config.toml
activation = "swiglu"
bias = "none"
weight_decay = 0.0
decay_fraction = 1.0
batch_tokens = 65536
Each number is 500 + 25 x the weight over its row's rms, rounded and kept within 0 to 999. Layers, rows and columns count from 0. Numbers have three digits each. The size before them is the row's rms in percent of the matrix's.

# layer 4 MLP down, 224x576, rms 0.0477, rows 0-223, columns 96-143
099:500456509490524508472463510491521477511485513489488493495511496446491498503496527523490496488470517503510488506501453457475440486500529470461513
101:516539502547463511461470510502477536530490514524472505488477495475463539502484502431541499465531498526485550535478462529533540500507491515502484
092:479451509519519492467482520432481496478490485526519513471512497474490510511475528554490492469519488500465490473471507488470490516549544464529478
099:512531506486456493508432496479473489476510566474500502483504502516480452497501482451470493511536494487501503507541525488537483489527518498508485
099:516484477515517460483531504484458493501524514475505500499469480533497505504507488492494539491527489483500528492556484473518520492519517506514498
096:531551500527481521485492510531539458509498496522499504466511489498496464474468493507506491532508495452537497515518516512519548451468483511453472
095:502480469530522496459482496503527505517523516519468485522504511518519488496514497518519442517521551500495478485472485455509463499497515529522538
101:485495506473465498481523475558479486473481477482503527468517527492458515556521527494504489469500510516503477517503515513461531511492438484514484
094:531444553505558511484509541509547491473518500476476541458479500485514501535505475461485531497507534470515545498510514481490487472523529544505514
099:487491498545508503495526528587487485479508456489533502513496496487488504477543524509492492529507525553499503492444475475504529521491458499484491
096:500491475516521501468474504493476518506520495534521504525489482506507487525525468521493511529544465457495449485528475467502489461500520479490539
098:527491507467528466508525448489495502535461517516542459511527473493519545504470558489476491521477501485502529520525480526503477500545484496502475
101:486526512514512510522557504493503548505485516529524444508486510501480506486522492486523494522516518512562520511489473524469540520477515541488542
099:534514516501534494520497489487510528537543500475476526512525473495519515502487480472518519474513533534458525480524518468510506466525514503516499
100:526507492498510510485488518525487490498494498477501522528514473509470474495532469441518500512460487525505500510505495521522469481469524508513508
099:511523510505501458525479534505486531547444502515498483515497499453473517516470517507496466445503528493500517496543510554540454498511514497483523
104:454489493508504501515585497518504513438505511471515474443475490478487492510489530507512491475488496482499508464448509505508497469463525468497568
099:476516474495479507480516484491467551556470496494488499538499523488492488508518495504503491485490478498468514420494499459526545486521483475517488
093:494533485526476503505459482532459538478515507482504525530513529469513525514501524506490518517500500447461499475499523509518463470517521507464513
096:494503477487459530460526496523486469507502469505485503514483473457504467527530476454503525463500454532477441558545479490481510512523505524493553
105:483481515518500553456459497505504509512482433498534508515492525482506542536474504525532533466495524497440493522488529498495450532483485526513509
108:500490510480501512519513491518507527520441516479540523508509482486511521502488534516536512469509508512441485484463499525493472494494494493484503
098:506506511516461507555486490557507487517528510490482505507535532537510504542532521488481541506520482509458486480502526531466490482481542529484529
102:523544525520479478521482514509457478528487506508507441475537491505481524466512528502511494468506524529477517474530512526555475481504525461528490
105:528548452491500481498527500516517514493475489501495511502493520503464502481505555434526470473471482487500536470477500505521443483517501509515458
104:532518518516525559455484502480514543530535537511514506474462508446502493530519479522537486497465460475498512500477522513533463519521487513525457
094:480464494505536492472474527502453536517499483490466525485477450464485466526474537498498540492512550553477502494489484500462480514572510503517480
140:497481532497485521554443503492467507522487532449510518511524417465504463507492487503495482559476506530477523492529506538504495489538544476467485
100:537511503503472509514475471498496474462512506503482501515486461514468496474505500522501495513493491478501520535485491469473512480512519495491518
095:458516514440533498525483493537482485526490506531501466517494487488450503494528495497482563471481506468494485549460478482528470473486490490498441
104:497522513488481488508487546530537498483537507503508498479493491483518466541494477533469501515518451497510531533450519485499470518530541460502488
095:514517494482500503543515483492479488524516489451499457489499497497530477536478477484483491518489490496488548483498490504501469516558517528472499
103:460492515498476505469529493506505499521466460472497528500498485458476536508500491509497491458514551501508509508471554482517495523496503479467471
095:530528506499511503524511528514476487516526493494496555518497491465505498506488501494507497490528537518528505520499517517513472536475474489506493
097:486501517539470514488501461518491512534489448520534459509456514458419500493444497504495476525515441495532531460500537484518516521556493489484491
101:455505515502464527472503503503522492466470479489484471521539497480513456531462538486535520508520471515547461498491489550507480521482511544525490
098:473518521484455469535515510552468468469468509528494477480524511493460495482455564544480517491479494495522518530482469483498512452519490504509477
100:475491524514506472464455533499488530482513470506492536525457492510527493499523504507525489490520503492502532481515490534464493521495515463501508
097:489519504543499489497515520502453457509506476502493521465486525524558466544509489540501515504463482503544504481479452471494499496530503480536520
105:535498520484491535526490491512516488504512454500502524492449481498493445436533465486503486487479512536495499495517495493494494518478507538489510
108:505503498516536446508529520466511494499495464500491545493488522473490463485535530491515499506532502481510525465501518521486507472488501529486491
100:506512482486489498508540545504483467510481504480500470480466503475477512512513508428549487486459552548519538514491498527514519465542509530507445
100:495457434480493478491541487499486493534518513510476488498513544486513472543517489501441480530516471509494463476555561464531543506504485478513503
095:509508522515505499528473516498530454479497486523529457477491514543469474488484466529513512478503501472536519439518498564500438461510505475489516
099:474519467493532554525539434536481533514544522500487462460479486554499499514505525496495472456466523529511519486478537482486483529510536496516507
104:486473492520545519462512518462484514514504509487467479511516485457497462525528525480527482479495506518485510508514514521517486556495485525490510
103:443521477520448534503444523494520506494515500521492501549543506524548447503513475507502504524533497518512492462533487456523463485504478488553517
099:496521507546499470519520535454506497472480517534419500431545491472471472479507449513444509528469500498492480490501461497480456499521520509479467
097:507493489492531492555514493499491487518437463490493497493437481528472428463471532515492534458494499546493420482486525503469531511505478508542484
091:513486502507464506499478482522514459494522445488496522497468495474498492539530509470502517517516394457490458482472547477480509502523504502488532
092:488488479508501501478495495466459508493468525485506521507491486509489489529517527541456530483497526509518517532436510520528526586512525522492438
101:451536496518502493520496471463469461498467539458497485498510498521488477487513531494513488482524511511481508481492504461549519540485450455488513
096:473505511521488499461517504534518481491492490510460504482463501506522476479464510453530502492539528453529449456475448496485496488517516548502477
097:494442550477518463500495535452543523489471503459539545496499468488504505503450477447511513488491538503491531542482475531522517501505469545464523
100:509504520491509468483462502525481442477436474498464471448494505508480505473512521464469466531537526461504505534508503489496513476501517488476493
095:489524497479468471478537492455490449493506475487502490556498473498471482505535522496514514544500511487513472461496490448498520491516460473478539
100:543484519482486543492498494513501461504515483493489497510479511526513551491486473499514526505530539540548515487527491535534509491516527509507494
100:501495475499506489493483447490519512499508485504512497503514556465502482469526494496446526481478455507509469493523516477505520506502501483503511
105:515481449498485509466521534474506522493493490504533535557470498454497486482512465508489513459540474475512457523494536525527512509504492501457464
097:521500491457521483480450489524490495496514549535517484491485499501536461503481537447488494539456507478471529436502530462507512496492495515509497
097:493477495545543479504479482496474486522446513556484467459516501482484467488485516523470507519483476492526475478506473499510481549528482489530530
098:534519465496529481493507445477494525482477450488495533541506466506557487520467499514490526503486522526517515554493486483501490487534522484480502
098:500519487480488528479486480490479536499544530526538501526532511486464545461516497494527488494496544461523479535483529496513495496484516486561470
101:481489511489473537481442475482528485505514498472468529478488501513533465518515495460504444531482482492494507518477468532473522536518535504524526
101:501484534495505524549503514473502503474505504511515514519562474490526543513508466494426557508483509534462488504518539457484496483492531480487509
096:509469523491529527501516504497504476474517448504464501524530555497545433506499492504471566469523475508487474517495527518502502481479499476492481
097:539525519464512486537515494488523539492536517501524471449502505504522494504464501466486483513488475530472488474455520480497493492534531505484483
100:522491514492518487478497502493465521529483495529510503542561485501522477495532508481478477504529491454511467474503500513465498435478477516486533
096:489479505517451492524468528505479483530443487487526540540531518499525491509468535521501496452495480478528517493509465493489507474479491502503479
095:517502514505499513464516487519504513501506533502493450481449527496511499461512498533507489475495505526513482507478463517475509496523518444506550
094:476516498509520477490502494496512522551492430499509486556517526496524494489527475481468526551478525487477501489545524514531474454523582511502509
098:567520516506524459484475540487531515471482522494524463512532509485524499530491470514533463472470480495478473521512449504451533505464499492502561
092:468509512504535488546503503465475471497545511458551485473537511511503507485510522493497498456446479505477472510497542479568507439493477525488522
091:481542496514493523470527512481531509508543496486527493497528482482488456526504517516527542531455518476491500572482553465565474504510519475541487
098:510478563474503496516486479500497511503524515506504492487515537494556502484482520533495467510522521526489544508495484494509517468487535467509473
097:502560522526538486551524476449487523538509511479526536476510508454544529516491498495488471443466515481520479489514549492513539474478544545509467
103:512516511524489532516512515495505454476523488488507531512494505501471491480477453480539498501475513508506529489491478485463472450488502483501517
097:501523481465524475485516507511505504475480540506509473501491492531526459509507481479503555514512543500484472487475497466509505514535519449509496
096:530476515474539508520479529494519475500478516463542528511486492466495468451500468472508545471499521517514488496515495493502499541512537452506526
099:498461505490478507514481494513499519530500484534461488497477487509497487523490479510555552540470535494476533494510530452481482493460502498512459
104:484530535494516550573487519472523521484519457483487501460465479517522576523471508519469534496532499536537497509480475510497507463514503502498501
096:522474476502512507510474482498523508490480452516494507494515533455488470470520499502513455531503485464513494488534458481488525521518493477474517
104:520492523482486496472481520467476500526515482492498458531466507450481490479492541556518520498507532508451460460479485510532482507523475516501472
098:497504520528526475488491541483492481466525499465485473570511498496500513490532507517458510484464500570497475532494472497463500526488541499463476
099:481525486539477495529494522466493525510498514493505528521501485505496501510494540542449479470492474525498514471466527490530456490477546478490549
101:555506495496509501517479543542459578492497481495479477534520489518484515504472486526488484495495484460512477501487506526495511519533527493542461
093:518476536494514469503502490489551507475510548485541480486513532482484501507491491531506499453489525553529485539489491553538498467505505499499515
100:500497472489453485460477483501503501511503467514492474481543498537489468491493484492507499507499502528479496478567495529520501481488517513532492
102:502506548541484489502497475492478468483477523467502461507526518500480498528459483507494507500466515522517445537472460477502522486508515548464531
095:477527487533482455502467529547538527481508475471525510532508525484503489509475487530539520492557440480495512494494512518502551478531477496510496
103:524514484529504516531482512527505526525504481481507474532510516488513548482530485474511525484459487490482537480497495492497566473534563514463516
092:487507520476526501552473520471499511460473527491450480485532537505477507511494526481491520460486467486472469484504491513504497497498487509529500
105:512484508567513508496494491516537505460502469532508507534485478525503520499523530541486511500505471492451537482526535494527536525504487516497501
094:483549480562459528496522523489489512474548516489555511513519460511549496511519541530490488491466509457501476484502529496559532485477549465536515
108:458502527483461485486488490511502477555476527489514517524535482505499497506502477510502534469495513498494471491484488510534530486491509492498510
097:459504499505530511496536480483532523514506468460529514523463505525502506506472488496497511506488506485512480506529499506530538500503500491475514
108:537497508505531504540472505496529529457496523485497503466489506527509534467491494516476449521477478539529505496527504496499506513534510450503493
104:501537463517543478527519461498510521532500540517560471545535506504505463481504497551548484522524538518521515491518473478505476513454515471543475
100:496496506451505498504510488480475482495457527450491518468496502482545516455504513507467498468452496516494523499472473526496482487504491537469462
135:513457571513505514501502506482500516466499537434565486461549470514534517479478495524496495525441483489470511504509473491514488509497495501470507
097:462507500500509492507496524474473479483483503478495502532503496485486502517427523473471492520501475496480458490463471503554504487513515521480506
105:508478519490499517532453494474483458491465486493506496510553533501517538540485480493488526514520457468508487519505532522499514501533487491477479
117:492481513476504475503508524520508472494505475491503521500498512544563490473534482509527475506531489457539474532497492480503504471504478463507508
093:465469506504474490501521504464483486465462524493545519511512482520533533454471539458511490479491535513495499497465507520522508522501531504479519
100:549480518504483472499528480543473521456518496505486533486498499518520492477527474540484485491499514510500468502489522476454500455497470487486461
096:486469515529490499469506463512524476477497498461548489471542478491476476497514476499508562498484484501491494439460483521471510479525523499495524
097:504469507523471464521512475479536508531502491513484458516467513479499512488519527514515458499463517545539511494528493497474470484519518487528481
100:552468490492551494520486512468460518488484508532534508499466498478457483534541488479508499509492468521486539552500502470511506572525502474459500
097:516513569515471483485484547499458486498465472510477514546484490522495537492482493503463522527490545539516511509488468507472530460514463486518480
100:489459496525464509490536455497461459506525434482518554486460485494492517509484529485534501500466512502501526477461515502446437497545491508521534
102:464537537484457495542448548469490479516528466443494528486513491477524452471510483511484525521528495523526474477518493526520475489499476532435497
097:460454487521447469539535533507494521520509499474507489517484509469508504495506531509476493458485495481443482484524467508527468508524507535506481
102:525438482485514517487544465497517488522474495467493535497492513480509517498491518471524498488505492527515504508516478551492469523514518531506482
101:527460534481526500467526449492505552533479522491487468459534463507469481488545478522492569502534486525520494490509471490508493483474507484497510
104:497541511480536493490514477511533509553450515495518483470535474504473458520504460495521488475511510478548471493490500483482500502514538565514470
098:471452497470486524516516544507483489467492506533464518430474523535531503527504507479513512501519515503510481500514522520489508455525512493515526
101:526483507509468525534519485477509516465481535525506495543503524489525500486498500509455500509496497534523519539480472488476509501516491494509445
107:487483485493472540487475487553450524475470479491526452489540463519506506541453494481511497478493484499520470521491479466508524457489473489489538
104:504509517499480507487510464524489530522480519480449515506545507465477489532553470454492458514490567508475506475528452536483549483510456467518493
101:530474518503462529472493526546520530540508508470524531485472491513541530484516464514533449526478507527506509470535490523510521477540463467468509
104:512542487481521551491530502486510486481543489474441483475514521486461471504509525520501460498482477517507500522491463547512477496522467526493473
099:496461525505499470484509511509484499524458510491470493511488532488498517480534517459467520511540536481513524536510532529486509520474487533513565
101:509457528508515512503543500498456483485491507449459518474542476459497503489520497474501479510501475563473521515505496521528479526557474496472494
096:493494489544517483490491534528500511487536485501502461501461515486483483468492532511499517542509475479545489507551454495468485551504485507524489
101:535500516472508461469502523467543513499496481528505502487488491474497481518486485517493532472500522516499491543504502482524507524490488503483546
099:505469523511489479491507483480491489539476502544514494512491494547475511519520481477495461495525472509500467490499510528519543505505503462537536
101:503497512504498479539531485517495471488446501536524520496478473503512488481476530531511449540496515485496520495517513524521499497492497524515519
099:430494477554464486504498491522455494471513514473459473539552485491550480519496519511526493488484516520511536489498508524493524500554500480460519
102:482477534467521530473489489488543472487530504459504532516521528453469511495500496497485484510477530535486512483500493536491504510491536516486556
105:477455515512521508487515528504489472470507502491499524490513511526492498479483518494499500504547544545540531482515482535498491454533476493485546
100:535483478434481498462501468498536528492491527527470484488546461492514523514458441529501505527522523491471477544488526536547523509533490570479506
100:513511534533542519461501563485485543504492527482525473509472476506499511498514489517450487524474483520528515548460528468514521547474502497463521
096:508481547498504488426460442463456503465447520481503501521497480499492476504498551501543532502487499524482507494502501510544480484545521456509503
095:482502479524504525540559494531522482520480529518504524479517495500514532562513455478509503493484521541495489455489468478473517475475507499499485
103:516503507478534508520471503494464503504527513521513490469520525485466488530509507504446520485500514495465451476522504515511511500526459464490486
101:511493479532468529457489566559519460468525539519489503497508508485541484486529507537499483482514503471515509523459505527494475489503494518479477
097:516457470525548505493487489545512544530485489499468543521485509456522525515533491521486486495487441535526502516547537463507529496482459534509496
101:484499501555505542507497465485497453506505496471471477509532531507442508487484525508455461526471476485487527511450528470504506460472517503474484
092:491439490472458476495524485524506432509514502536517499492497494519508447499541508502515503500496511454525525525495529502514518473493483433522480
101:490516462485471526485492515497527524522500472503522515485483499539491501491485483478530546512480500512513470498524503512527554489537530511509487
093:461497550458492482512497462492462523470487512473511509503451464553483493492487500513538497473502440489514483507554500517485484477501515484481520
112:525503494469509493518516495471488474484512507488477523502511501481510490484505536486499460473445489542538483499508504490491470513481475504476505
106:511538495496483507478544487477499512476501455509506502538509507511493493518465463483543474548489476517527458463473517459461516458506468511535499
096:506513472508481474546468537541458541537505494525493495473536476561517545523511479474490473489452458510510517485530513546507471503443503580497458
098:517531514531531506480507499489507485478507545540521508446518517454543483536559479529479499561494487498504458544478491495494521521548470492514458
101:463493465477529482483498501454497481519493562532463518526475522476471550503531508473505488546507502474494499525521515508472482520474515519529495
102:538496549443499495480484481509492508532521503494523493529518507515486493461553479503452516478485485527495514517511455489508474522485484496525522
105:493509490517501498504520510499474491518479507507523492505491466443528485468507474573498532486497502508491483514518484506532499514516444499474483
101:506530527521502514525492493505510532480552505511489439484495527534476495457526492515492498503440514561479481471476505521473482470460468462508517
104:496552491497460453514515537509523457509514527493474496486541515502530526465485499478520479502537471491516460481537519473496517499462454489490528
091:435484476492464533488512498530474525477497513500528495481496495513506501514488505523456509510417437576506494517504511492522509473515452522485481
098:487487465538488467454544504526484515541487464520520509511525528487460489526523496507515491502508511493517519507475499485467476546546480470510464
104:452469496567489495490468489525523534461503458506497513515503515487537528519498460483513486491528525524491513488521507502467472477491478512474516
098:542494477502517499489505497464455532481512496501461513478503497509496501544500487492521492523514540478483480488473508509515516511499495472530500
102:538451507459486457535429496516510486480480531519472528517497524519510527528475500497472496494535499486542540517524448468502500483525528547472503
098:505534498501471528558457538513532489456522483525478456522531487509508490447522547532481552473519485506472481521493517478475489484507512494473540
100:459493526503515496467558509497479509454546523462493471515449505458460523450514533495474462491518491517483494494506554463456501497513497524533484
102:524454513468509483488464471480505504530494479483437550496504531505502529461493516540469507490521444528521510491501486491498522462515489537511490
097:503557489485449510514513515485504524462500492500477474530471479509516512516533537515511554492508504474508560526527510469525503464506496476479483
096:511521521523469500485465511506491464492524513489490523493494512499562518488472513494447493481526520476504556504466515502465513453546524486501504
095:513476462530495517485531514488471470503489528467488476516474529434503490473492509457521503519505524486557542478512524501516486549479511487484464
101:525508472459500516525511494488513465541544479554469440468492535460503498502485469460512502483551489503529492465472535491484475531489483517521497
110:453484479478498521545511542496449487491471462505520487500491506534500527507521496510507510559526520494474466502525503468449481499490460494500518
101:462504526563543478496457465516523495446499523474522511493496498506495481504474480507513529491504487468529494463500494489545503495479486468459500
094:528496507479467472512539434506488473471493521502496503490508486474479512489530460453537543497516467524504477482506477521459524463534484546499524
101:521544504491498521495535461511555519485527503486498479530498513526493497567485502504461495516513489506498507502492496502475536488523460496489513
100:504462472460478529477512465525462522469524503471492505501513503471467513494471522520504498494512525495495471502547501483526515492502489478510524
096:503530480473520550514491553510496518522517442512465464517495470478488452452491502498528502551513510517494484491487482473501543527538455523534512
092:531514518460433495536541485529494488538504484489518475472469522489520522508534479449504529532527513527509500481522538477478512515501512484492514
109:517473489532538481492488496511511548513497462473473508509491499512538485462488570473459520470474497471502484481528443489505505497485493500492509
106:472530504484522488514509525495508447526509509528458492473462514544512519486514513494543480507483489488529539443547450505482497501514517499550513
101:487508514531497513504500523521498543463505467487491491471502486473491480484456517468532517485441517516501531521531461517510507488510486521531530
095:472533493474515485508478516498547470511520498505505487538473477507539487488499514499486452470495534512481528490462518482495497500504483528528500
094:505495526498498528506489522528484478499514478454469571526470516522498505502492474530461443497474482480457475526443494549496473512493554491487542
095:443529495524505508455519458522465484507502513498527505526488512507513538497523436525514482510465549505499527475481535447521486482514506490544529
100:530469497498511512483486486540510483487449547503523533474533483511503529482447538518458511541487482537489549496465486513475493483475483501516514
096:450539523466467497504470508493495499548487496468503488472487498446524501506461490488506465465517493516528527461522487487501468483486502503492496
098:504487491456434506547517489502515494500500469500534503483505529518453500509455483494516531487521473485534469503476505494457478494519480517518499
099:504555506499516527489480512496506546503465529515500516493466533476504514477508502505497546505520500461543531506496542533503511477465516476542488
097:493471505525508476476497445472492479510471483500479499467473513503461444497460497500523466485500523474492497493478481499509457515532497502506476
106:502503498513515472520505477479530503494515484481507461473523493500476533446529496569534499513502476461489477473507544530456460487470506505511506
112:494463548492496516522503497513489513494472447467507510524516429482486568551483484472494498517478486485497516509500500497527520503509517495494497
097:532484495504530503472497457473465517523541505503539513528464492427473492449516524498511499525487532543466523487492541492514497494485504479500490
101:472460498458451488451504493505490498495469530493470503524529480519486479449489506535517490508515479508492502478509501513449485479530557513463530
094:496513500539516520507495479491495489545460485506491497489497536484435491535516466504507520508511476530494533463552495482459510488514478480532492
101:453480498471501487506514503477501508524464535521474469501530532498513503544459546477496489513516531492489497465439537489494557501540562495506493
100:523503522485498498511475540540482485502499494466475530545476483476492514498509517538485456479463492512488532522493496490431510479480519472487479
098:467488505462510494535512514482464514523530481461500501466477467506531473539474493472479539499536503489472496508508537484519455511491488488498535
100:477504505483542488490489485468497501558528538512502468517545529439497541530506512491463460445502503487507520503515436499493496535489496514481487
100:509498519493552490523482506490458551501469506493517500486538490538493489475471493538522497492466520517534486538526468571468506480477461492477517
105:489485532478520493499524520458561528486493522488496504525442479502524527492539508533483422486473476510494522513461459514484548539447537523485447
104:467502508486489502542497463517510536487508500510532460439491488485465495517526520470548494535475477477530522510492471497523524502506507443525463
100:521485450475504498535457515476474506458462498529536536467491550522460518531492507504497480497483518492469502509497544498485482538476540540562484
105:476524490556507483544469528537516511475499524509483502461494462508534549459528492505503504506496507494455492467502487526502534505476483481459502
102:505505473498507480508503472502517480543481469486505513488467469500528491529455485483506511493529443525526501484513515486513508501475516506506524
101:477515485486521502482508508499531530490554511505517473475478504477483552461564513497565516510446477524524482510509487489501491505512447516479553
108:492498479470479504506504509529489506536481513529513494523517465536499498509461516539466500481516514507479463480521499490525461460514511462503484
102:537525567525520485484508502477528515494491472484493485443481486492498484474525499526483504472503472504496502491465477518483488486496510466509504
095:509444454496460501472516532502506492514530516493481531469469500504542492488473524518500501493492462524480494515439510478470506522550505495464503
101:510527480491474510485520508505481524507484477478489483500519476476470511502430521510530534445483527501488482459523500518464510493508523523439510
099:494485478480518556491522487538513499526507511462485508511490547506483507495482470509460532467510529520513465522526557523511513521488474519431521
106:532477522517494486515507492482529507465519437486479509486542523476469480476481460504507492510495490470506498508492505535468458492496476530503452
102:477489500518511533478514450511545494503515506507501475468471476498500534549503479479468484505501533517469535496517511473547478459466542512500475
096:503492466537513464544475503516452488479503504499467485498489504524490543508463552501489502495477513498518481494515505495453490507531520488514487
102:481505515516491505491454476469490498517481530459521531493514481467505540500468474514488517519511500495540485530493498485469478504505546520499495
095:472516483479524523511468534509525492521516550515488485516545475529452515533470481516522522544482538531512518481501543533523565468515520506497471
097:495484508505508541479489485497503519490491505505471555497511509480484516490505463464497508498525539521478524503474485553529473497490499466513503
099:505495484503521440494519483479478506516518500499512541488500489512489486490487516488505507462508477495548511505514496515489515486519536512482502
097:491539533458502454499495533473499510498524495465493492487536515478494499478506486470478522455539528524514488487527514508514521518510501467479473
097:539504487469477498500502518462483482499523442482502486512538498522492484555506470521450480508517481544531497520526482504533548503502446512474490
102:490492505436582507477513508530495461493510476445488493475519514468437492493462485469529524501485484490479482500532499534525509500540504506487458
100:519486515492487496493505487505512496518505510472504472455485513492529479474527472520480473528489481453463463467517556477485460538524513524467514
094:477472486492483525481477514452545496474543472495510486489522485516492512503469565548522505502474514508529491527459531479508542510555518506499511
098:514479527495554482510492498515484533513477468528525488564505464455491498503507507482526495520500516505491567528517505492465467519506490513502495
103:496494462515504522470511519485443499497523491464496508541538508522474493538469481486511504445475505534515517501516502438515489522514492508473486
095:538486498468490473512493539460488445489478487449511452504485520516490505512546491465516493530477473518455520510491496503448481523461526429459488
089:501490498474503484501511483476525475505492531515514534517499497505496509498479520485493477491494493500550499550490541462504493488520493492490483
092:484468546485508507534514520533485510503498500486529498518480463560497552520480541509466513521538479506491491504531552468454464465521566458512487
094:497524513465494539528500473498492472459492553511521516503536525491526552471483467481528494439515512489566513516479506483520545505482519510490483
094:484495490491476499488498511473512484516484495482469506534535534500475502475496512481467536524515538512526508533513483457501502495491514499480482
096:508528531484480460490519491473492533500568498501523491525481492499503510514515482534496533509498531528503483529490540460500506471477513490457522
103:479514500508512533485470490517488512498492512529505532535499529508513500490488499495510516517521517509497497468496527500495474468478478505517521
108:484500492512499516469519509469502513446423421469471553499503481554492498503477495473515516491514525510534492536503507472507512489543461487489514
102:485470514541493537489486566482544545470495495452509460549481497513523471493465517492483499468451457508511488503503479523463519513494474481485512